From a checkpoint of a small transformer trained on Wikipedia.
Size: 15 layers, 5 heads of 32, MLP 448 SwiGLU, vocabulary 8192.
Each number is 128 + 24 x the weight over its row's rms, rounded and kept within 0 to 255. Layers, rows and columns count from 0. Numbers have three digits each. The size before them is the row's rms in percent of the matrix's.

# q: layer 9 attention query, 160x160, rms 0.0744, rows 124-159, columns 32-63
# k: layer 9 attention key, 160x160, rms 0.0751, rows 124-159, columns 32-63
# v: layer 9 attention value, 160x160, rms 0.0627, rows 96-159, columns 32-63
# o: layer 9 attention output (transposed), 160x160, rms 0.0624, rows 96-159, columns 32-63
# gate: layer 9 MLP gate, 448x160, rms 0.0518, rows 0-53, columns 32-63
# up: layer 9 MLP up, 448x160, rms 0.0492, rows 0-52, columns 32-63
# down: layer 9 MLP down (transposed), 448x160, rms 0.0685, rows 0-52, columns 32-63
q124 143:124124147104119170127129150155110127139149103172160136135112141098128116109108104112142156134149
k124 130:100167156191053106131127143081125138118154062103099123129129188119134117127113118120097143110120
q125 125:149146178140167119121092134107122144174150143083163155092123116100118113119139114130125142171115
k125 132:157168127141090166146113165128090107124114135119102122137128126088110101119113180088161106125106
q126 153:180118146094147150123146126142129097144137119147139110146131106094143114122135129169122118127156
k126 133:125115136137113080115181080091150095132129082101118101113123130125150135133108097154126127131155
q127 153:152137164130151163149139109158123078139168135149134166105121123105114108101094103147109152137160
k127 114:095105171184088127124131129070178106131159090079095138113120168116148151110090127140083140137162
v96 088:139112097144166079069146131095142105155139051066097173145138098114138127122125127147142141168137
o96 089:098144125135104182109148152114136116163123115115106117153150131120107135170112099136154112189155
v97 080:117124141194111083085117095111144139163135127200124143098132111068124125160157147098168109118122
o97 077:149121128115082142151098139126120119106147132172125125141100172107142119111126165120193140098138
v98 089:097126110131139122117122126128122110146135132129160095139121147133102086176115130151124103168113
o98 086:084170156152119117126156134111107146108094134165122162099109175135139139089152121139094159161118
v99 089:144122134124106094123128147145150151113138097164143139088125126154106141128122140072162123139127
o99 094:123151156156111109139145112126109149122121133132086141103124140149158144132133161081130123068116
v100 083:118157128147146076172096131154153106105124103102112152143128107104139125109098131103143096155137
o100 085:112134095114108174099146117172137161123148122114121129095149109127128129088145124123103077133154
v101 082:146155152122149064142087141138156099112133161139153160177101152156122101097117134121163121157118
o101 088:145143155171110162176140137111145142083145127153133121132101157138146151090126120100097134121114
v102 075:133100151132171098108127124176103141122124103180171115097122162145175138090108160111107120118131
o102 076:149158165118120152147108095155092115111171158106153110141116111103178167116062101126113126095109
v103 087:106137100116174118134116148168126144154121152109100127152150131116128121160123154128090128148125
o103 090:128158133134121121144152125152131137096158125157112146130103122104112119122090152133164122139100
v104 083:114054137127166137179112137112156096132141178138101145092102128076156174112084115125145121117132
o104 089:134136100126179154156166123071072149126144080105160112147119141133099168100143082150091109112154
v105 091:138082153075160107144105121115102119125129099127172117129099140103115110160117145137138146088126
o105 095:147160149144154135172133110124127088128123100092136081127138122125129145099108090187111116142136
v106 097:130136132116116175142134115097139129117122109138168119099129123089103116096107130128120099187110
o106 098:117135110121094117103109133123098146151110139131146143122114113130141107115162130153122140115151
v107 086:152107144130105129148125116171127159120123171138162100164144118151137120110130108096144139154114
o107 092:141147118109107159155109177135156135131133089125135110122132101140165094101101122082113183153107
v108 089:120116098116124129107137121111144109118130106133062105121149091179152139159082117132117123173142
o108 091:115122129163137054102149113087112130100149143119109146092127158070096101153204121106149119127130
v109 089:144094119098161128134176148108114091153131140101125145157121118094138140133092116158084123088136
o109 091:117130092062107129129140161142155100137124076097126127130134096151116134137120111163146085186145
v110 091:133123185124114098120081093116122155138122145135160113166129113152150094179148134117139137123120
o110 100:141140138154145165145124133110117091131111144117133104132188164145154129099123104132129160180108
v111 109:133130120131169100131141123117123116155117078105110161169130128081108167135092142143093179135137
o111 111:136118125117107123131117157098136124113153079111099110157149093097137128120094081134172138165146
v112 097:162098134123142102139134121162110134127131167109172094170113139095133118076112129120104094144119
o112 103:103148106105184155125124133164149141137126129110157138114135111168113118102135105151127116136103
v113 094:145160111105127129089152116121142141115140074145112090110139127155149111140113111140093124086123
o113 101:128131110095083102140105143149166079098128141141114128064135177151136141152135156123148133110113
v114 087:147096155180153124121118102081111101127121134139149150115113155123176118155104110129149113113132
o114 090:124138157132139097174186125112107097097118139134154107137142157145127176120157079127124131123122
v115 088:103119110138131145096135132172132136132126149155149107132145093128104142125155132126109142124125
o115 092:093124159137135128063123147149089180200127156123126138145136088122114104143109159118121166129106
v116 076:118118115149125112111117098146118124117134133115083136114130105153166129093126114113119097073139
o116 075:185124125114124178152128124171149141120173116130130117153073101111122140140096084093139119069116
v117 089:136134126109123113138143132119152137141121191100086146127126123139129116145156134150160160201139
o117 088:113108143162131158130143071157129084109162133137138100164136135087129122147167098134084125162134
v118 083:143097117128165102142163126112132111121140090097111115133120150073112106096093130142116110143123
o118 087:099145145142124119149117110118107119112110165124146139117094148116112157136154083164117089054109
v119 083:116091154103159148116112137124146116141123159149143144078142116071143194182070129128094183118141
o119 089:134127121132146088114159140103068142153118079117129117131145128119130139128108137139149136143154
v120 087:135146121098123118176141169161168140118119071208150139123133128114088151126112102085139133171126
o120 087:112113149150129076106153102126154160176148121119098165128119079091162117123129137102149122125152
v121 088:098050118112106099192102112119130131122133142086120123163130113127117146143087103114185129076130
o121 085:140149133133129153179099148119114157137108111094120104142126163103120150119134081117104136075114
v122 098:115095131126128082144141116176085117160119172139186123125123137115107123130110122110146121082115
o122 099:107154138146154114113164126158112144213096139118148139106146068151141132122086145129150143151120
v123 088:152126135117123105218082141140149141101143137111125150144111119147102149098098094096170134168139
o123 095:130101138182182126123152122094143158140139118096121116138111142129121155129138094109125161082135
v124 084:145076117113167158142133124121121089115113179150133141098112129092146150089080117148104106151135
o124 090:134140143131168096139173145059077136117150118119178110103089126147109146092140115148127158127127
v125 075:132120156115153133128144131122126159135133162133129131137128151128136163087100116150086139107126
o125 075:171079165095125093139124164080133085079126120092140128104142130134131154127129119131166156089129
v126 097:124179135159135121143084134156137161102134108118099117153125136177125122118126140124143139120135
o126 099:149109160196149101154111089114130137081136129124091151118122175096117140111138087108132104077104
v127 084:143147155146079104137134105103136111103134062166122113096149110178152127129111135116131113181131
o127 081:139155108115135115130145104135143112087137133135104105107075114094144102120161135089087148142146
q128 118:121147141145168147142120157116109122167108119131123156111112142080202125110149105084100099108107
k128 121:166066111095080150111105120102127129116078113152113093118167132140123163139125084103081136112084
q129 120:142109131107106101084135071137146129136143132115143125137120097168083156121111178161148146122157
k129 113:117165117144161139155117111132120099142172127094117164169147135070123114111114121124135129157146
q130 098:143123098165150129181125154133106122100111124129098127079143157086126120158124124113111116110096
k130 115:125104136159092148090117138118141131136134125111170111139108113192111165138124141134116121142116
q131 104:173139124091119177101143135160123121117111153099134102145116125119165142149111103106123134112119
k131 094:151135116133167131141165143091132136119095085137128121135113146139162133116107160164084137106108
q132 094:106125169116110129096133128129127138145132157114151121102094120147141147080088144142125156161144
k132 105:102166112104112141135093103151118117083154121137081161105147136163112150082142145100126160120207
q133 123:168119101172115125136145153120108137114117122139119154133144181109179131146106118111095089136072
k133 096:132100160096125144120168176098170162094057136154138089115101117127156131111144113137107138106113
q134 109:174122100117129103161127118103110146151143118103134147140121154145074146099118145106117137142144
k134 119:133116128131106155105144177121140142111107127080132104121146120128107130141160127121127136126080
q135 097:106089159088139129114142140161150123114144147167093094072068153124154115170126122152163122140159
k135 109:094126118127100142123138108157115135149137165148129156114161119128128135123092114101121114081182
q136 118:133149088156142054107154134177084123145106116112113141155153148101117094156124091150144108103091
k136 105:104097122109153107139173167081137117130107129166153131138125098111149106119136139176134137104081
q137 094:145114126089129171139077138113149106134135130117104135142100131152118191097135130102144136107133
k137 127:104086109160114115115149110136120111127169192116136140118163116141123106121082140097172114153151
q138 123:143099105122149098109124123150157158121133156133109080120129118129157142163104133114142152118167
k138 098:119139132081118135151098088102148122179117115146132116133147149145117117109121097135145115116131
q139 143:116118111108171101103113101176136104111166156156137135111102063133114126130136166168154151117166
k139 071:119140131132153105131127045140142114122149116124133157118133113125142139107114115107133149174181
q140 123:112115185126093136113092147120099151147089115165129092148136114093133106133158146117133127149114
k140 112:078104122134106106099119130137127137103148180070117106130089139131097136165085136094149124115133
q141 129:169108145084136124124111122166149149141110125101129155129127116130104095052162127129157108098127
k141 118:127173096161140112157172124102124114120125117114133102149126125132185160131083133120102134119104
q142 114:129145113195076168134153154116131098167105131127120076162135118133097166131100141156123136108113
k142 110:117088148146159115087100080157145141131131127133137150143116151142138135101117160082159079197112
q143 110:146143062186122125135080120146069130119130113139138144114151073123114131113134158131155058130117
k143 110:153137124092141096097101102085201162113114127102159115154109191151159147112124092125143162158111
q144 109:134115116103093071110134056148126102118096152131122120127108133130109143144128166117138157123129
k144 099:140123144145138146153135146121121132086130151099097110097161147112170121100076120154128083112144
q145 078:114115141148089114140115114133152150101151164130131099109126120158093137152097148176100129101137
k145 079:053138123137131110130118129147110123102176134126117144121071099127104142108134137110154136154165
q146 102:120126092122126128112128160165114148120130129119116140151109101107166103157112097135100084088089
k146 087:142098105097157132125110162104158129120066107138118105144140127126154117151164107135121132166057
q147 099:163111141089113110099119119136135129115129138138149153120084097130142169108127157107167174156160
k147 099:126144094110161130123166090138109142104152154132111169105126149106090120126098135149147122128156
q148 117:114113148124112117107155089139133125121133143124128091130127091156101138090137174168170120111190
k148 091:102158145128145118131110072152115093108157171144137140120089131138110131102091108133120146127191
q149 100:096086141139121097108117139146129111116123122135132124117073111131160136143097115106140167155138
k149 109:128135161128121143145106086138123129129154159132113175121145135111079096120121135137130113141160
q150 114:154146112154117134164156143129113141118098137099074152167148133052155127114145067090108132099084
k150 088:133116140134130162129134194122137141130084121084127125108089139163131136114128190158112103152091
q151 125:140136099134129083058137105185121128127128138124131139135113095165118132132095136177174156106160
k151 098:097126147120165133118124064139134104133158152156123162121093116107125120081127136129119133138161
q152 112:147123155144086155081129125131100150136121138141130113162082080128137131107122135137121155102129
k152 117:100107122176127134156172092163098071133149150123097114139106129134105115132120146129148112144131
q153 113:102117108097130117098138099145092119107151147106143146159099080133078125137148146147139173123129
k153 078:127161111139160109139121065157111104129175135136122158104110121111111122131120131123158131191149
q154 102:097103105144144144188123142110146091093152120153098118145171080093120138130174138122098125134162
k154 122:165114129094121099137114147126125114189118093115121106152160152167158114148135090079119115155111
q155 070:106161127135116101134155122130106128162113096123143150177148155149113137092158143188100110095102
k155 160:167113114120119122145140171091140162118100084119136098152157155117172149153157109102098145128061
q156 113:108098102090128131109109159149131164141141121131143125086141139155109102148139134149139105100115
k156 118:098132136119149096117131121099111156141128143178154141140152149108108105121113194168132153086177
q157 116:127122107127136133104109131113172130104116133141149144099100121173132156134175146117133160124141
k157 116:099159132149096109133157167107070103076139127127135094183166120140119129164099149136136097072135
q158 118:111146113117103159114138119115141157162134135088120140140165122116142147129141140151118138131169
k158 122:127124113098132123124113144141125133091120153100162147092081126089117147141130168059156115124142
q159 110:121129168132123154143146156135151134151136101153092105090126145112144139079112121117068116161156
k159 103:119085106100106110116155130142089112120113141157138128122162120167161155133122087131140163110176
v128 116:077134133153129111147197140151097144079131139131124095080089142116131111115113129119124120138114
o128 112:112114112170147138152146156114115202084148112114134121149104121109120102149174149110142123143116
v129 114:164131117077098101194152117120154137092128118120138127139080132149157158098156143114141166172138
o129 111:109140094073136123119122145083153160101135087135124097148063114149146182099171142107121142138109
v130 114:114101140152144134145131137122109121116128140123097118086132118136064137126131150096123168083135
o130 110:141132125120135083121112097145130128129123141140107158090111086144138092134106155116131104131150
v131 115:141105157145131158143122110097177131108114125101159139162161140127130085080134111114124148202123
o131 115:099082153128126129113157143101121140142101102123130159133107123161130054116134157060097115172084
v132 117:151130163162148089159140146125128152149125164084087108129131143123099151153100114106130124135112
o132 116:103141151130126127104123120122117194147120104124125136126109100142127119150088110117128074124134
v133 117:140132113134115154130069142144117129135136102091118142153134137130118054163160137091148084134140
o133 117:123127134089121125137090098120126130108088144102152147163107124131133123101106133113140155129139
v134 105:116106091163169081142125144131080150118127124103206115114123141127135142132086146073085123105112
o134 102:113148102162101124135089149128114149119165155132127140153100131169146113121104150104152087170123
v135 109:129131112101115124117150143152125108106131118153152147099123108133175145162161134092169141122134
o135 108:174107121130119137108112149151155113106147117118165093139120117143123139145168132142159126137158
v136 115:124096121126163089121121139154190150114133171137135133110103150138125185145139097127111107123136
o136 113:122139157094138103124101129143182136144122151144121158129111160140131133173143143150142152110196
v137 113:168065128125168140125130110118151150151144130083172149138135151154156137184072107127155075138126
o137 111:114128164124114139115125125142163141187116130128160139146123138160166116179097085116141100152153
v138 109:134110137143123106158063116107177155115127114171160167138137141153130122113146112134098152150120
o138 111:143122147134111121144108144117112116135137100135106175136106140141150116139181179108142170141158
v139 106:189167097112121164160088136153147103157133125103094154139121123138117132135148111126124127091133
o139 100:138177127101111129117096131133072088122069132146131119174111105124115148125119124118114138115134
v140 120:139133114100141119153104113144133166136138138150110159142128149169156091152155105158165078127142
o140 119:124152134090150138167108121114107128166104157130126142132156162134121137153163143157176146102135
v141 106:120135122128113142119186138112099136077130118173082090106134133139138127152143116150151141131116
o141 108:138110159171174157145146122123156159116134120119129086079136122142089102160139136176118105094115
v142 106:102103092122121164152102114159147152073119132121158159166112129119149128147103107106152089151137
o142 105:127057099113152133164123114153150148155120108083155139145134129126140168176125126125161133168151
v143 107:140142091148102189140145126135137109114113108082149150136168128099142102104126142100147119135131
o143 105:124098115153123132146140114159122141144105117091194090130157132140143113160110122096130119145119
v144 103:077132138144109101093120127144138098138135109119129131163152152107093159150108152111154138144149
o144 104:120126153143135125106121132096136102098180136110158151138155140138129127120112118161160155161104
v145 104:098115105139151099141093137111103111132124142152147121111095137140171204102099124147151143163115
o145 105:166141117153081125104123134087133139164167115151108126145120185168124169137153156108143120183140
v146 111:085129149145127091110135141153137108124120144160112154166149132136120116112156104081086123131149
o146 115:135105125152149119130126132141127102101141106117146193166159104093134105118133146125139183138121
v147 102:149123174154080114136098134126164147154118129073142154136121148128121071134144113080115093127119
o147 103:117176154091107137126122129094114138143088137115113133183081120122096134071131129084133103120120
v148 114:120111198063144145107159134156136098149126129141131123097108122126100110129152107121137086121120
o148 116:139135139105139089101167102153145097120096140147131122132143144116116111091143074107097110152082
v149 109:139157096134120158098194143132063120154155088120147131136134142151141135188081132143127123148109
o149 106:130132146191118160142157119130077127131145074121174103135127152113147135157093108132120125193149
v150 105:139120170124129065147139125136128139105139125135143134142096166162097147163115103083066134107117
o150 107:110170177126139134128123115122114141068124119179109157166043132132137097113124137108108123153136
v151 102:097069121147132119114125136126149084151136110153153133127139125134067171088093154102137125145131
o151 107:140102096159132101123130139135146098113180136147159143113171128154156095124094136147160158178132
v152 098:173090148082132123147128130124101108130104128203150124116148137137116128147096213122128129102122
o152 098:142125128165148140103111097153149115114113145162145108082147117154116118133154118129135058142112
v153 108:119172194109156158080169140121151121097117125100107122084135105098141098171153116144126153109133
o153 107:100166160096167120130168138097122126095139117132118146100130114107118124105108107146110120088109
v154 100:098092166138119100164092131137129154085132133116149107108128132143116146142126119084158131138135
o154 099:143102164099164165139093122102171181116139112113152106121138145122078114171147160147191139115155
v155 108:107147081057136131164174115129128113161123141168152136168123121146141106092113116150095064148127
o155 103:133099084159111097144121134166135126181114145129096107143161135101154193108131114092096119127092
v156 107:106134125105119108118182121158143128120136132123149109173121137161134146161145070138103117149128
o156 110:107125149136143128144120149137151159119119144122142088165132145116121172179126119133124168102137
v157 111:153142097147152164125089156142094125123130098098134146109128119147159135138116144119110119069157
o157 115:144161109100140122134093134110107098137154103120128132149131126122128155132081112113153137114142
v158 099:131135133122107078150125119136094151076131093146146141124122140127204136194153104122139157115130
o158 099:141156173142098125130110125107123165105122101115134137157075119146137115155166136125143129140134
v159 106:130158133108137140106116124133176096136124109117133157134133112121120146100109148127110137125147
o159 110:099107121142159109129132129150152071111165086131144162114134117123154133110130090133095154135104
gate0 091:146095107142121138143123102090170114115082127126122098127125149143157139196142124129131141154111
up0 089:169108111087101150119164172150111143171098099173115088141155147108094143112132118133116132143117
down0 090:145129085116140112159166100153151117135080126122114132114110145144109119145112141117114122121142
gate1 117:106087088153086147154141131129158110095132123116107083105171126114121129116081133094129102140119
up1 107:133136167115140183071060101122122125150148115105164160131169129164138090125119085135107107089123
down1 101:153109143159142109110174147127125126163132147155135138048089105120112114134160085135144140171106
gate2 085:102149127132146123142084171126120119165123145148147169147141101132115140159131124114084102140168
up2 093:120086143111126121174121117118112126071119125123084147110129132106141097148153146129119145156110
down2 093:122112117134135130125152138146135152080099110130123088125154136104121145089113147129142131109068
gate3 100:154161122185165114127164129094124135164123124126105110175140126123098136128106127124085164146123
up3 104:162117142091087133166072143136140086110123117112137144078172111169107083122160090105169114111094
down3 102:115100127152081144056147163123080137103160109155150122078128147076157147105106161112146124147111
gate4 087:147118144159084155133113125103145127170128134111178116120142174085133115139066095129102117141113
up4 087:138115123093141128130142149145161152088122090141069128145131115181139177134171153088158092160097
down4 089:133128104162082134125105191090099119155137126140125087139121157148142140117110086111108105134113
gate5 096:100144133105100088142122123111073160110126114126131114142095137100108112125114148130134091139139
up5 099:136161127137120124130096133155117117100178106146146072149140176157133125114130093120175129095088
down5 101:110107077121144128091155125172138110172150094111106164111095115157111130117119147115112124108174
gate6 089:144103114144134122103129112127126133125103099117155114157098133180131084124143138143136117168089
up6 094:168134108094166066121125156152156119128106129126152172134126128154119089112162152078181141159108
down6 091:149121101119170122097142119173116132098125140172114152109103109118131097152081138115139132104181
gate7 101:082101121170114131154096141127119133152135142125125104156142145137122133155134112158163086090156
up7 086:094138141170095132132121142134125125146109165133130165150154168101112125102157132121131100132127
down7 087:163135170165111135162136124132117123154176144146131112138115110080128093106092159118127129160121
gate8 103:143161111130115134150160148114101155105130104145129123097180136129126120118161088073081104137148
up8 103:127122149168111121106093118134118135140141111107124157075155161066110168087097137109098092145127
down8 104:126165161154095115166135107135143123096059120190147116098135131146123101157153096134123164100130
gate9 122:167115138163108090120109153110122128114119088107108117128127158122127123125138108140077111166126
up9 116:130152160155138086149097148123118082077096091161101157135150099140122141134123143127170120112166
down9 115:111156141136128089123146144122128088075138148109094148152139114126126135145140122149149173078111
gate10 104:163107158137064130099111127125128153118108106129140136163137096147145160127139119136157142103123
up10 103:067134134090184101149136102153135118136116162137163148084159123108155091112149130136094157125135
down10 103:097154098139130132119157132085120098124169091122152136146135144175093108127148133106163047134123
gate11 091:124114116149088173119093137118162096125115140170167082135092143122139127167092117134138106127115
up11 097:159100128064152089130128100169113160171131179097131103130165155103164091124131103139144155100119
down11 097:128102109128141081118133120104108144144111161098164130144153111089126136121100130192130127082153
gate12 099:138139120112154136138136141148136165160110138129094149131150104146143137117164164105119080138138
up12 095:127123101117121187143135119162106112107115113134173116117179157125143133089128139114070105138150
down12 098:133101104157130134109126130100170166184144110161113108135137096116100152126161133113158181132129
gate13 096:118116133110131110142146123120153138140145115128139119126179109098116111177148156111095134101133
up13 098:128156116111148126142116045145132106107149117169151112122161138136142151172147132148152127098117
down13 101:136118158141135138127079115065152122137175181111073149124173101137096096111132133105088150139176
gate14 090:093114134152162123141136133125144117109091083137104092165127113129112122120137131147092113124111
up14 094:110127110156117137126133145101133094115146150123137161114123145110147092154084153103162110142116
down14 092:130111147135133125165116102108112163168155137151120125103123173089126128116135152136162157145103
gate15 086:159075100154114109126122111130138120108132116085104127115180144129127158115131143110115159145113
up15 092:103174107155157151136087148128092144134120150165157119129099105131124101114142110122131061102142
down15 090:157131120164101183128128142138110159150108090112068111105149151104150159084112112116131097163106
gate16 101:130121105122128133123156087124106113168095148104123152142100135167173094120117159117140136098117
up16 096:094106162173141162138112102128115138105121144179145110178106136115121135193141123135110086151113
down16 099:147151141156138108148079121110118160130127182127109120122120146097143080106135154140155120125104
gate17 088:120076134157118113170086120131104111161109125152114135137171176133142117123148132128127133140064
up17 091:101125161118122100134102098133108100149142113138157148085112131132119112116131116142155141145075
down17 094:123164144136138111145117053106165137153164145146159160150083090148108126157117150135145158114148
gate18 098:113115087139115090124160159109145160147137140136142127150151167139102130110094153120128165155116
up18 100:129165171143124129143075152153096141138117142104098177119170134072121128107171138095135142108149
down18 102:121132135127111140165150178113146133117109147117150151109176147104144117077144117092141136130147
gate19 105:120063147149130124127092129189126117110114160167119055156106136100143096181119145154154104119108
up19 104:132114151120116153111154129165130136123085083125105104118125144104089110155135131121085117113111
down19 108:123099136109086135092147118215131111140079156138125134161089105139093107138150112084151136111161
gate20 100:142123114152158170124145156120116145200114133153108114167144130116117101156150152093145112135146
up20 091:099152161159171142103139146121121124149108132110129196148119157098120114124074126102136135150136
down20 098:124137158109127127109118143102138129094104087093143136130153178147133139105145124132151121192139
gate21 109:119117103075132163133165095141140180119121091114110130116138112143083145169149125097124143118111
up21 108:121100146115099094106093124106124138141135100100147112163131135122117111135118143185150129131112
down21 109:127123144083134103127160091111134165123086120104155104182122132152105160168148139120133135131128
gate22 095:135104142109121122173126100116152115133109163106137114147126126130147127153134143105116133125166
up22 096:145131138142135142148140169146122128116139162100115084135154115132148099110108098102164136100131
down22 099:131142164115148125141136122139131130120132101124123150150100104147112129128113130098132161173136
gate23 097:172149105129140095140154143149090131165094170133103145106133130081105125077138091121124128126155
up23 103:148163089084132103139127179133127141137134136110113127165182124137139088135138112105131132135127
down23 101:140122090118101121130154119135136124119161107139119140125163139171125147135127159114149117137083
gate24 093:160119126133137098150107144140114125123127126093138166136177126125147124143148138109127137151115
up24 104:123131141094140128129127122122137139142121117155133126130140140169158135129141095145128166133146
down24 103:106147112132099134095114143065115121089115144107098143124151103082139120123109107135134122107106
gate25 089:132098129136148102146180173152142131124133130147135145131129132078093112147105153069115113138115
up25 094:115104078157080136121119133115153173117156155107125086112138137123154123103171088156108119104081
down25 089:106125165103088157110155138109160123163170121137148118162151137133119144154124160086141108136092
gate26 094:144121118131136144093121136123178121134115108140091114110175151168128196132132134123095118190162
up26 090:108143152142110161090112143131153116087136172140110104106145105143116183101139148155143150140153
down26 094:149156156116124151128108157166128114142142190121138111122094096094123123107143135122151129068154
gate27 111:101148107132136143156115174126140135100086177140145135109121164145116142114169122120144136137105
up27 098:118114118153095129109134139110121160164188141117111095183160134107157140132092139139110117066124
down27 098:117110117154104126136122135125183118122136186122139157102160092117115150122158132094147146132099
gate28 101:128118153128140092100105133152146114142078136106148094117141135130133125144144079112144126187136
up28 092:122112084095106148166212135114132157130153118137094121140129134125148162124145189150120091108106
down28 099:117104143107148096133151114125155163140114088117132135128138121129143151141140161148123147144143
gate29 092:148141092081133152105148124137122080130155110118099174109172119141129109107150132084154108146100
up29 105:153114142107107119093195161153122157158100147132151107120114139108082137109126133080128158125152
down29 100:109142150152083098139092146119124142127162116140163098128148144104137153127099124151134123102149
gate30 134:175136149113070101100100158121099146147130134123107131123142144116105125097131137107064131153115
up30 120:116128125120144121138127137128112118106140116133162140135130150100144106153154101149170111139065
down30 121:103103153141121125122173127190134118100117132176135116135159105162066096157130151093157132114137
gate31 100:130066123153138119180142127121173097142087136152128098165119163125158132121120125132130114170148
up31 096:158142110119158121122149104160116137143113093142143124159156099129129098142143136115092099109139
down31 097:139116135147101100125100126172149129103072155109133163129167074150110059175090126143122115092116
gate32 103:183132119167166147150145123154135139133104166132158078194120133135144134120113140128154091114143
up32 097:139172114108129118119124142104133074183118190162172121184126117129154121109103145125106124124122
down32 093:130127149141126140186134139121151130135113122115163122133097161130104099137140114139098132099158
gate33 105:132131156161116162112151131154118084152133099127096103133111121091094133133119158137141150128086
up33 099:104125075149173131093145135124142141097144117126119046114145100108135134120153111121150139155142
down33 097:146088158166144180135141114109127138142146158136120170123102113111104098135140123122099150088132
gate34 113:168098103140107148139116153120159151119078116128129129146167150125140186117153107119107145144113
up34 112:105158119105173143113106140127113119126187151131130138127111125112112070117131123127141127125169
down34 106:110115105102104136090118159065106146125181129145138100137124134114115099093150128133119127117140
gate35 091:150116110133133164152114189117105132128109099108071142127183170115128135099132110122099118147092
up35 081:131117179105135121119113125135114108127161125099113180126131128099131128104159145147106159112126
down35 089:083109129125108103107105120159166139088095127126168112157117105107099130143092145144158124123152
gate36 096:142170118122145132153106151147139154123130150132131126159123130155137108156140116101104098143125
up36 089:106179139129122119110111131151104140126137177109168139117098124128070086118123151107128103102111
down36 095:117094140106081137146135130152132146120180129112140124079093130133116103153133160104128122086114
gate37 110:112099142130124109128130112162148119130120186183154136176143124120150101158092080132123136103144
up37 109:144134102138069149147107137095130118136125129121120148077129137150142153095129128094105119166130
down37 112:140154102115152136117094102136123128142099168146107134121112073165128139141122110097141119119117
gate38 100:134169169140129087178126148149180139130114140113087114132122125164150126188140127151141181174114
up38 103:110109100116114158091104125168081096153113104130106134172118138073132114094089127132147116092122
down38 105:140148166098141111125098133103111114129064113103104106138120120094157150088119131166181162139109
gate39 100:082131140181136133081096098137117110090120087158162139133102168128130149130119140151166158156120
up39 101:135105137154116145071140154111132118080154063126118144143105146074104115106140105110121139143085
down39 099:142128122097087160164127117106114132138157187127119137132125096122137124143105142151123141144154
gate40 103:124099127152130123194169081183132121139076114110147167109148126159146160130140065137112135147096
up40 106:152110121127122119131117108141112138119110068134119136135131112146163115138163111124079132130101
down40 105:115112117145152140147086128165163131121119130106093133132145111159138109119124111164084092110106
gate41 087:140145135142082135119097131154135161140153143132109101100121116126173092110117091147146140108176
up41 095:155093128132078119103196115143107149109107109129117037135118126132153156124148121153116094165114
down41 093:067118143157112118140113133070112159081147122099155144136141143146118109085128122155141151118131
gate42 090:119085122089108208141117129132094143156123112140079108121148136090106154146132172085120117120140
up42 094:144137141120110185086143127136097160173128118111130103145144168143107139084135139114143095100130
down42 097:115141129146123083119122142136140123115126145107155114111084113135114089162122116180112155182145
gate43 119:107155113074133119144101111119149144122117168114132143157132116148103144146101208132165144145144
up43 104:120123143141145138160129134125126138150121144098143151144160153121135114125155105110138157141130
down43 107:117118124095144104119121124147129105129121174103125092143144154123126118152159171117152102119128
gate44 096:128113135135136154131110149123130142145125154062131117116153157078133101145115139126131151172138
up44 093:113145163116137173090156111146098129118125161096104124137118127103103087133132165133148197139129
down44 097:138147127113111141120136136145070127072122133151161157107112086123145127153140154123123136099099
gate45 089:091114147123157130140149105118168092136127179154125142129115116123104142145116159152128116168145
up45 093:134115173163123141159153116120102117132107098136163110150116160120123094112149119144138113077117
down45 091:124133081118134155132129129045142144131086135104102118131145123143114113132108110153121101155145
gate46 103:134086140113147146108202135130133117155124159105127084134132153131140105102123128139103154149130
up46 103:118150114153120145089098145122171097147127130106116123094137121068127131143143124128077136091110
down46 106:150095109133143176109152144093144119103134150138156096160110112151153137131133166117122142185158
gate47 091:149115129165146134135146087159127175118066105126125111150124119135157134076107106144114139122138
up47 098:139136177139144149154150118132127147122060129113130151110128119139131124116096120107099138124135
down47 104:122106130139154098181140125201125168121111127130124118095116108151118142158188121135096133133150
gate48 115:132095107100118133112140113142121128166092184125131164131097115113149137119115113156163127114133
up48 112:151147136158119095115142139139096140165117150143105145131100124102115131110093112138150160144110
down48 112:135122135092131128108123133144151149104121127136156152145128096095125145101115114130128117145119
gate49 114:139112126088116102156124112159117132111109122131123154125102125172199128151113150094142111135126
up49 108:109175153092154125123114128123147078135118147164133124119155113126123116081178107134141092149142
down49 111:141168109104138120101136121139165084092080148099146142123144160145138123165088077107133144125147
gate50 096:129099124102098115152072147109120207118138137097148141152146114139145130105138154091118143127127
up50 104:115104138126123126119100124130124110157150093102117103147135111126090084152151171119152101102105
down50 100:147089100114153084141138116125130112124120140108133185098113150129128089114166162150128161151189
gate51 094:134137118109094168138114115109094141086098131080124137142094122119159132139140145178132151135143
up51 101:121093116107158137131142089138112127142105138167118128138115102115162160137141128116140053135170
down51 103:143122142179080176177108145163122143159139109121138133172153133089150114101104075091097142150134
gate52 099:132144133126124159122107122134123152140112118142147092187127118075148107152136131159137096142128
up52 102:101101124144119141096148127117085130115127150119084143140115119164144116177119088159114148116132
down52 106:123147113153144146144055140093135131102125080119099154140118121106143135086130126090076103166102
gate53 103:133128107102160095134170119132153132138108141130132124128189100121130135130125164137125125157104